{
  "vocab_size": 4096,
  "norm_place": "pre",
  "rope_fraction": 0.5,
  "tie_word_embeddings": false,
  "init_std_qkv": 0.0187,
  "init_std_o": 0.00366,
  "init_std_up": 0.0187
}
Each number is 50 + 12 x the weight over its row's rms, rounded and kept within 0 to 99. Layers, rows and columns count from 0. The size before them is the row's rms in percent of the matrix's.

# q: layer 3 attention query, 384x384, rms 0.196, rows 142-154, columns 128-255
# k: layer 3 attention key, 384x384, rms 0.188, rows 142-153, columns 128-255
q142 103:45 47 40 32 33 59 64 42 39 52 67 48 44 44 51 40 50 31 64 50 50 55 67 62 68 62 49 58 54 38 53 50 43 29 62 49 43 74 56 41 55 70 58 57 62 43 33 53 70 60 42 32 42 34 41 53 35 43 29 57 59 72 19 26 48 59 45 43 51 32 54 55 26 60 41 60 47 31 52 71 44 72 54 34 53 71 59 52 24 47 58 42 45 52 31 64 55 48 68 47 47 69 51 57 49 45 51 30 52 57 42 52 64 57 68 23 39 63 50 61 37 65 44 53 56 37 38 49
k142 100:43 47 58 38 72 64 55 34 73 28 56 42 48 59 26 54 53 56 48 34 44 57 78 33 65 48 61 42 41 66 57 28 42 45 67 17 46 58 59 31 45 25 56 32 55 42 67 67 60 29 77 68 39 28 48 33 44 50 60 47 41 55 43 58 58 38 60 50 58 37 73 66 70 55 71 52 57 54 73 33 54 31 27 44 58 48 49 68 48 39 41 56 57 54 61 52 37 69 42 42 46 59 59 35 63 32 43 67 45 58 66 59 55 60 47 43 63 44 61 39 62 21 33 56 56 34 46 67
q143 104:49 30 61 47 62 51 53 40 52 56 54 42 52 56 47 42 50 57 35 58 36 50 53 66 48 58 46 60 48 46 56 63 58 46 48 53 45 47 48 34 42 55 45 50 37 33 45 51 40 49 39 48 49 32 41 35 44 19 50 64 58 46 47 29 54 36 59 61 64 57 51 59 41 51 55 46 59 43 68 59 44 70 65 44 37 61 48 69 34 69 28 43 58 48 31 42 55 41 79 41 36 57 44 58 43 36 23 61 43 67 57 38 59 37 59 35 53 73 30 52 55 42 44 42 72 52 59 70
k143 102:43 74 60 62 62 57 62 53 39 47 51 52 60 60 56 51 41 47 57 24 53 50 40 35 55 58 49 50 61 54 27 38 56 54 50 33 51 63 43 65 51 42 57 44 42 54 70 60 63 64 41 31 61 31 46 61 33 53 44 33 46 54 67 61 43 38 36 46 44 34 23 66 58 44 42 50 38 48 64 63 58 65 29 69 72 54 72 34 63 43 32 48 51 38 45 35 54 48 43 50 68 43 54 24 43 31 41 66 68 58 45 67 42 45 50 41 44 53 40 44 53 43 17 52 39 44 74 28
q144 107:57 31 58 59 47 46 52 41 61 53 63 34 70 53 48 65 25 58 62 81 65 38 21 41 41 41 47 54 67 50 46 36 45 42 38 73 44 45 80 54 43 40 63 37 58 74 59 60 67 52 62 46 38 44 35 48 65 48 61 78 63 41 39 56 67 37 52 43 54 68 47 48 58 55 41 33 50 53 35 46 37 77 56 48 54 49 60 51 61 43 53 52 38 67 54 64 43 47 72 39 47 67 54 54 37 44 32 43 52 64 24 60 50 51 46 45 45 51 51 72 62 54 36 50 70 59 52 52
k144 107:67 47 50 64 58 67 50 58 58 55 33 51 45 26 38 13 58 67 37 47 55 35 65 54 31 54 61 42 61 38 43 71 44 53 37 39 43 54 60 37 74 38 43 54 51 49 41 51 53 50 22 54 43 37 60 72 75 53 54 39 56 35 39 59 25 54 48 45 71 71 53 67 73 32 65 57 43 61 58 43 33 61 42 44 47 71 55 65 41 46 36 48 45 61 68 39 41 36 43 60 35 58 44 46 52 64 63 49 60 31 64 71 63 47 34 35 74 40 48 45 43 52 65 46 33 52 50 46
q145 106:26 51 41 50 51 64 50 40 50 55 58 33 44 72 33 67 48 78 45 48 34 42 46 64 43 44 57 73 50 47 58 61 63 48 34 34 59 49 46 43 45 58 57 47 37 50 77 27 32 59 51 62 56 55 52 38 55 52 73 51 27 44 33 37 80 46 59 48 67 56 39 60 55 51 57 57 42 31 36 25 44 47 52 55 62 44 50 79 40 67 68 53 52 38 53 45 29 59 56 64 63 39 52 40 36 41 27 56 51 68 69 54 49 55 76 40 48 64 44 55 55 46 54 48 42 52 57 59
k145 103:42 47 49 60 61 53 64 62 30 49 51 37 45 66 47 43 51 47 42 53 59 59 58 54 55 44 68 47 60 73 23 41 41 65 42 60 58 36 43 50 33 60 56 67 63 30 35 61 37 59 53 66 46 46 45 35 70 68 28 45 63 38 33 62 36 31 50 56 49 50 47 42 36 68 48 50 44 56 22 66 37 70 58 36 46 15 60 47 56 22 27 37 61 51 48 61 72 46 59 57 22 30 30 50 64 35 49 41 33 46 56 59 63 87 31 49 56 42 40 49 62 53 53 33 42 74 59 25
q146 103:47 49 49 64 40 45 53 45 25 42 41 43 54 36 59 53 61 40 48 40 52 51 61 50 40 59 65 45 54 36 29 45 48 29 77 28 46 57 40 67 66 42 39 54 59 58 57 44 31 50 27 63 50 49 31 41 35 65 67 49 42 39 25 55 72 53 65 26 62 59 51 50 29 58 34 51 40 56 57 41 65 74 60 39 57 57 59 61 58 56 31 39 39 56 62 54 52 54 45 42 51 71 71 63 52 59 25 50 68 45 51 50 58 52 41 71 54 41 60 31 65 33 38 35 78 52 59 55
k146 099:45 45 48 49 25 48 61 40 74 55 56 52 35 69 50 42 54 61 58 45 57 40 41 34 66 39 45 83 39 51 59 48 48 64 52 50 56 47 64 35 66 55 52 46 42 55 49 46 47 44 35 20 66 45 44 51 76 73 30 53 29 59 58 69 50 51 46 43 41 55 59 49 43 50 16 51 51 59 21 30 40 37 42 62 47 46 53 59 56 53 26 68 31 44 45 42 31 48 45 46 52 55 50 65 66 49 44 40 42 63 41 50 56 38 41 54 44 61 54 52 31 64 55 65 86 50 49 52
q147 095:50 35 51 43 67 44 67 50 54 65 36 55 37 31 65 42 46 33 55 75 65 41 56 59 57 39 56 48 30 55 41 49 60 55 50 52 47 34 55 47 39 56 64 33 53 43 34 40 57 51 29 37 58 64 63 49 62 42 39 63 54 25 51 54 36 57 50 47 44 44 64 81 39 65 50 60 51 66 36 46 57 55 50 50 60 38 52 38 59 53 51 35 52 66 59 70 70 55 65 79 53 40 50 54 60 57 43 37 30 74 44 41 69 53 54 47 45 42 34 50 45 50 63 37 36 54 32 47
k147 101:45 62 41 49 57 09 49 35 53 41 62 44 39 62 48 53 31 54 50 34 46 39 76 46 55 60 59 44 52 33 28 45 68 52 49 37 56 39 43 49 53 54 48 42 65 70 44 45 50 67 27 49 31 45 66 37 61 47 43 56 29 52 58 69 48 47 46 54 47 51 56 54 63 44 50 32 48 38 40 71 27 64 54 42 32 70 42 56 53 50 36 42 52 70 45 57 14 45 41 67 43 17 61 47 54 26 59 78 64 47 66 52 45 49 52 49 60 41 42 50 56 52 58 62 31 34 46 52
q148 104:46 57 63 41 47 72 49 41 43 45 32 50 47 44 39 54 45 81 52 40 45 57 69 43 55 49 61 49 57 60 45 60 58 36 53 50 41 60 58 55 43 47 57 33 55 68 45 32 49 52 51 30 52 59 57 44 49 30 43 41 45 50 37 43 46 43 77 61 51 48 45 69 41 58 46 62 29 55 56 31 66 58 36 36 54 38 40 38 41 49 50 62 22 55 57 36 58 55 41 46 37 53 47 54 37 45 45 27 77 46 67 44 35 42 52 35 65 70 35 53 48 52 54 40 35 36 70 49
k148 104:34 52 50 80 46 38 63 45 34 44 49 50 42 51 57 69 51 43 69 51 42 33 44 70 48 40 40 20 47 57 41 37 43 57 44 45 47 57 29 38 39 45 30 55 29 67 54 61 50 27 30 33 49 35 61 67 50 72 44 57 46 29 38 71 64 55 38 74 65 32 49 55 34 61 63 40 60 45 62 54 31 22 34 45 44 28 59 58 59 20 60 26 45 50 55 42 37 49 53 47 51 47 49 79 49 34 48 50 74 49 42 63 62 33 43 59 65 40 60 64 57 35 42 63 60 46 37 44
q149 103:56 38 60 51 39 63 57 43 67 62 68 39 65 47 62 42 54 62 66 30 55 61 46 62 59 52 56 49 57 55 51 48 49 31 43 48 49 69 52 54 42 37 37 24 51 43 49 63 56 55 42 64 40 66 34 50 53 35 56 65 41 42 66 32 64 43 61 54 43 39 57 47 46 54 47 57 64 50 51 46 46 74 32 63 45 72 53 59 49 50 43 57 54 63 36 59 58 52 59 43 42 43 24 58 52 31 33 46 50 61 66 38 61 50 48 48 55 28 41 49 54 57 37 60 69 36 41 62
k149 101:51 48 60 47 47 35 39 39 19 51 51 45 58 48 44 51 33 42 45 55 70 45 58 72 25 58 53 60 42 44 50 52 31 63 50 31 91 47 63 50 38 48 12 60 31 47 32 42 40 67 70 45 56 53 51 53 73 34 65 58 50 53 47 34 31 58 59 48 75 60 38 21 37 56 33 67 56 64 42 47 60 46 43 61 22 55 51 49 59 25 56 47 51 28 49 42 51 79 51 54 36 58 72 54 59 62 36 59 60 41 33 35 44 58 53 56 29 38 40 43 67 34 40 65 45 57 51 39
q150 102:56 66 56 47 57 35 22 58 54 54 58 67 35 33 43 57 48 27 58 53 39 26 69 35 53 55 62 73 30 46 34 38 40 50 54 44 41 46 49 49 46 56 55 54 51 53 42 60 67 54 72 43 48 60 73 61 38 56 28 40 56 42 59 61 53 58 53 37 40 47 70 64 59 40 55 45 44 58 53 42 52 55 57 53 61 46 40 55 58 66 46 64 46 58 50 56 65 47 58 44 64 78 54 55 45 48 42 56 43 56 45 44 63 54 43 53 65 33 43 54 55 39 59 57 58 31 69 56
k150 102:49 60 43 45 44 59 60 41 52 57 53 46 62 67 58 65 55 49 40 42 67 37 64 54 67 62 48 57 66 45 23 27 36 42 64 43 46 44 55 53 32 52 61 52 52 55 56 46 31 48 59 51 36 48 39 57 37 29 53 47 53 56 49 51 65 42 48 41 48 50 53 34 59 63 53 19 62 47 37 44 30 55 35 57 32 55 31 60 58 42 42 54 34 57 49 51 47 68 75 37 23 20 45 58 37 52 32 44 61 38 45 40 43 44 51 53 59 62 56 66 55 34 50 52 61 36 52 62
q151 102:61 40 46 47 49 47 43 60 53 61 43 53 46 49 50 71 67 52 27 62 29 41 49 36 55 49 54 22 49 42 29 41 49 37 70 37 45 49 59 61 57 29 41 39 43 44 41 67 44 54 58 39 32 48 45 59 36 67 52 44 52 49 56 37 54 58 40 64 54 33 66 47 39 62 30 49 47 62 55 60 52 40 59 66 65 59 38 49 39 39 42 58 56 44 56 32 37 46 46 29 62 50 54 63 59 40 57 57 81 44 59 52 54 74 42 43 55 69 91 43 56 42 53 58 78 46 21 44
k151 103:32 11 40 51 65 50 50 75 54 56 48 57 42 42 62 45 51 50 47 61 71 59 54 47 53 27 44 44 54 34 43 53 55 44 47 54 41 70 62 40 40 70 57 48 33 23 36 42 63 50 63 33 59 58 43 24 69 34 50 67 56 46 64 66 52 42 61 42 32 48 41 59 41 72 58 61 76 58 64 66 43 40 46 61 50 62 50 64 42 43 48 51 38 51 55 67 53 62 48 17 42 31 41 52 37 58 60 58 55 58 50 42 49 33 41 56 47 36 79 59 51 45 51 50 60 38 55 58
q152 108:58 60 33 57 52 29 55 38 60 39 33 50 50 62 48 67 58 58 55 35 64 40 61 66 55 59 31 50 59 63 31 21 51 41 56 41 19 66 61 49 47 56 76 59 60 37 62 57 62 55 47 57 48 51 28 43 56 43 52 62 42 32 72 38 39 40 36 47 47 67 57 25 63 28 51 65 46 59 55 61 45 49 44 52 43 44 52 37 40 48 51 34 43 38 42 45 75 67 36 67 52 57 42 49 56 45 45 55 65 41 47 73 61 35 55 55 53 47 42 43 35 36 51 38 45 77 41 65
k152 106:69 49 48 49 41 46 61 69 64 34 51 63 67 51 26 57 53 53 66 54 47 50 51 47 44 50 47 55 42 46 59 56 20 32 53 49 83 40 49 46 62 55 49 42 49 57 56 43 41 62 63 45 30 55 51 79 55 53 66 49 47 60 63 62 47 34 44 58 36 55 68 71 41 38 79 57 32 31 48 45 45 40 56 55 40 36 54 63 53 65 43 71 59 53 44 47 51 51 63 47 59 54 38 77 51 43 61 49 64 63 41 57 70 48 62 67 28 51 40 47 57 67 71 62 30 50 24 33
q153 106:62 33 33 45 31 54 69 17 52 49 51 30 42 52 38 40 50 59 46 25 33 29 29 41 41 41 45 46 42 32 32 31 44 69 59 53 56 51 39 61 47 53 59 62 61 46 43 43 37 53 46 39 55 60 55 60 57 46 35 36 51 53 61 40 42 69 64 52 45 52 48 59 63 52 63 56 49 65 64 76 41 42 47 45 45 48 59 49 35 60 70 50 48 55 69 30 47 30 64 67 34 49 50 48 49 56 26 72 57 34 39 55 26 46 63 59 44 59 52 66 43 52 67 37 51 44 56 64
k153 108:48 71 38 52 47 42 51 43 52 34 39 53 36 55 57 53 41 39 50 39 41 53 55 43 45 40 51 49 61 52 59 44 38 24 49 51 52 60 66 40 42 51 36 43 50 58 46 38 48 37 46 57 43 43 60 46 60 47 51 54 53 56 39 39 40 33 50 36 39 46 46 46 59 44 44 35 45 49 50 48 26 62 30 40 46 36 45 52 47 38 34 57 43 56 56 41 61 66 46 41 51 45 48 55 22 67 70 18 80 43 46 53 48 30 46 47 52 59 51 51 53 42 60 46 35 28 50 62
q154 100:61 59 73 58 48 49 64 60 54 53 38 20 47 55 50 55 64 55 48 44 59 54 62 53 71 48 61 35 50 44 65 18 30 62 45 61 49 41 68 64 48 38 51 62 45 44 51 46 50 45 48 69 55 49 58 52 44 23 56 35 24 53 34 43 64 60 43 39 41 60 52 55 28 41 48 63 70 61 33 60 55 49 53 68 60 54 69 55 51 46 54 53 45 35 39 35 46 52 46 65 70 70 62 37 34 53 51 42 49 67 39 49 48 69 71 53 65 94 41 60 31 60 57 43 57 36 43 60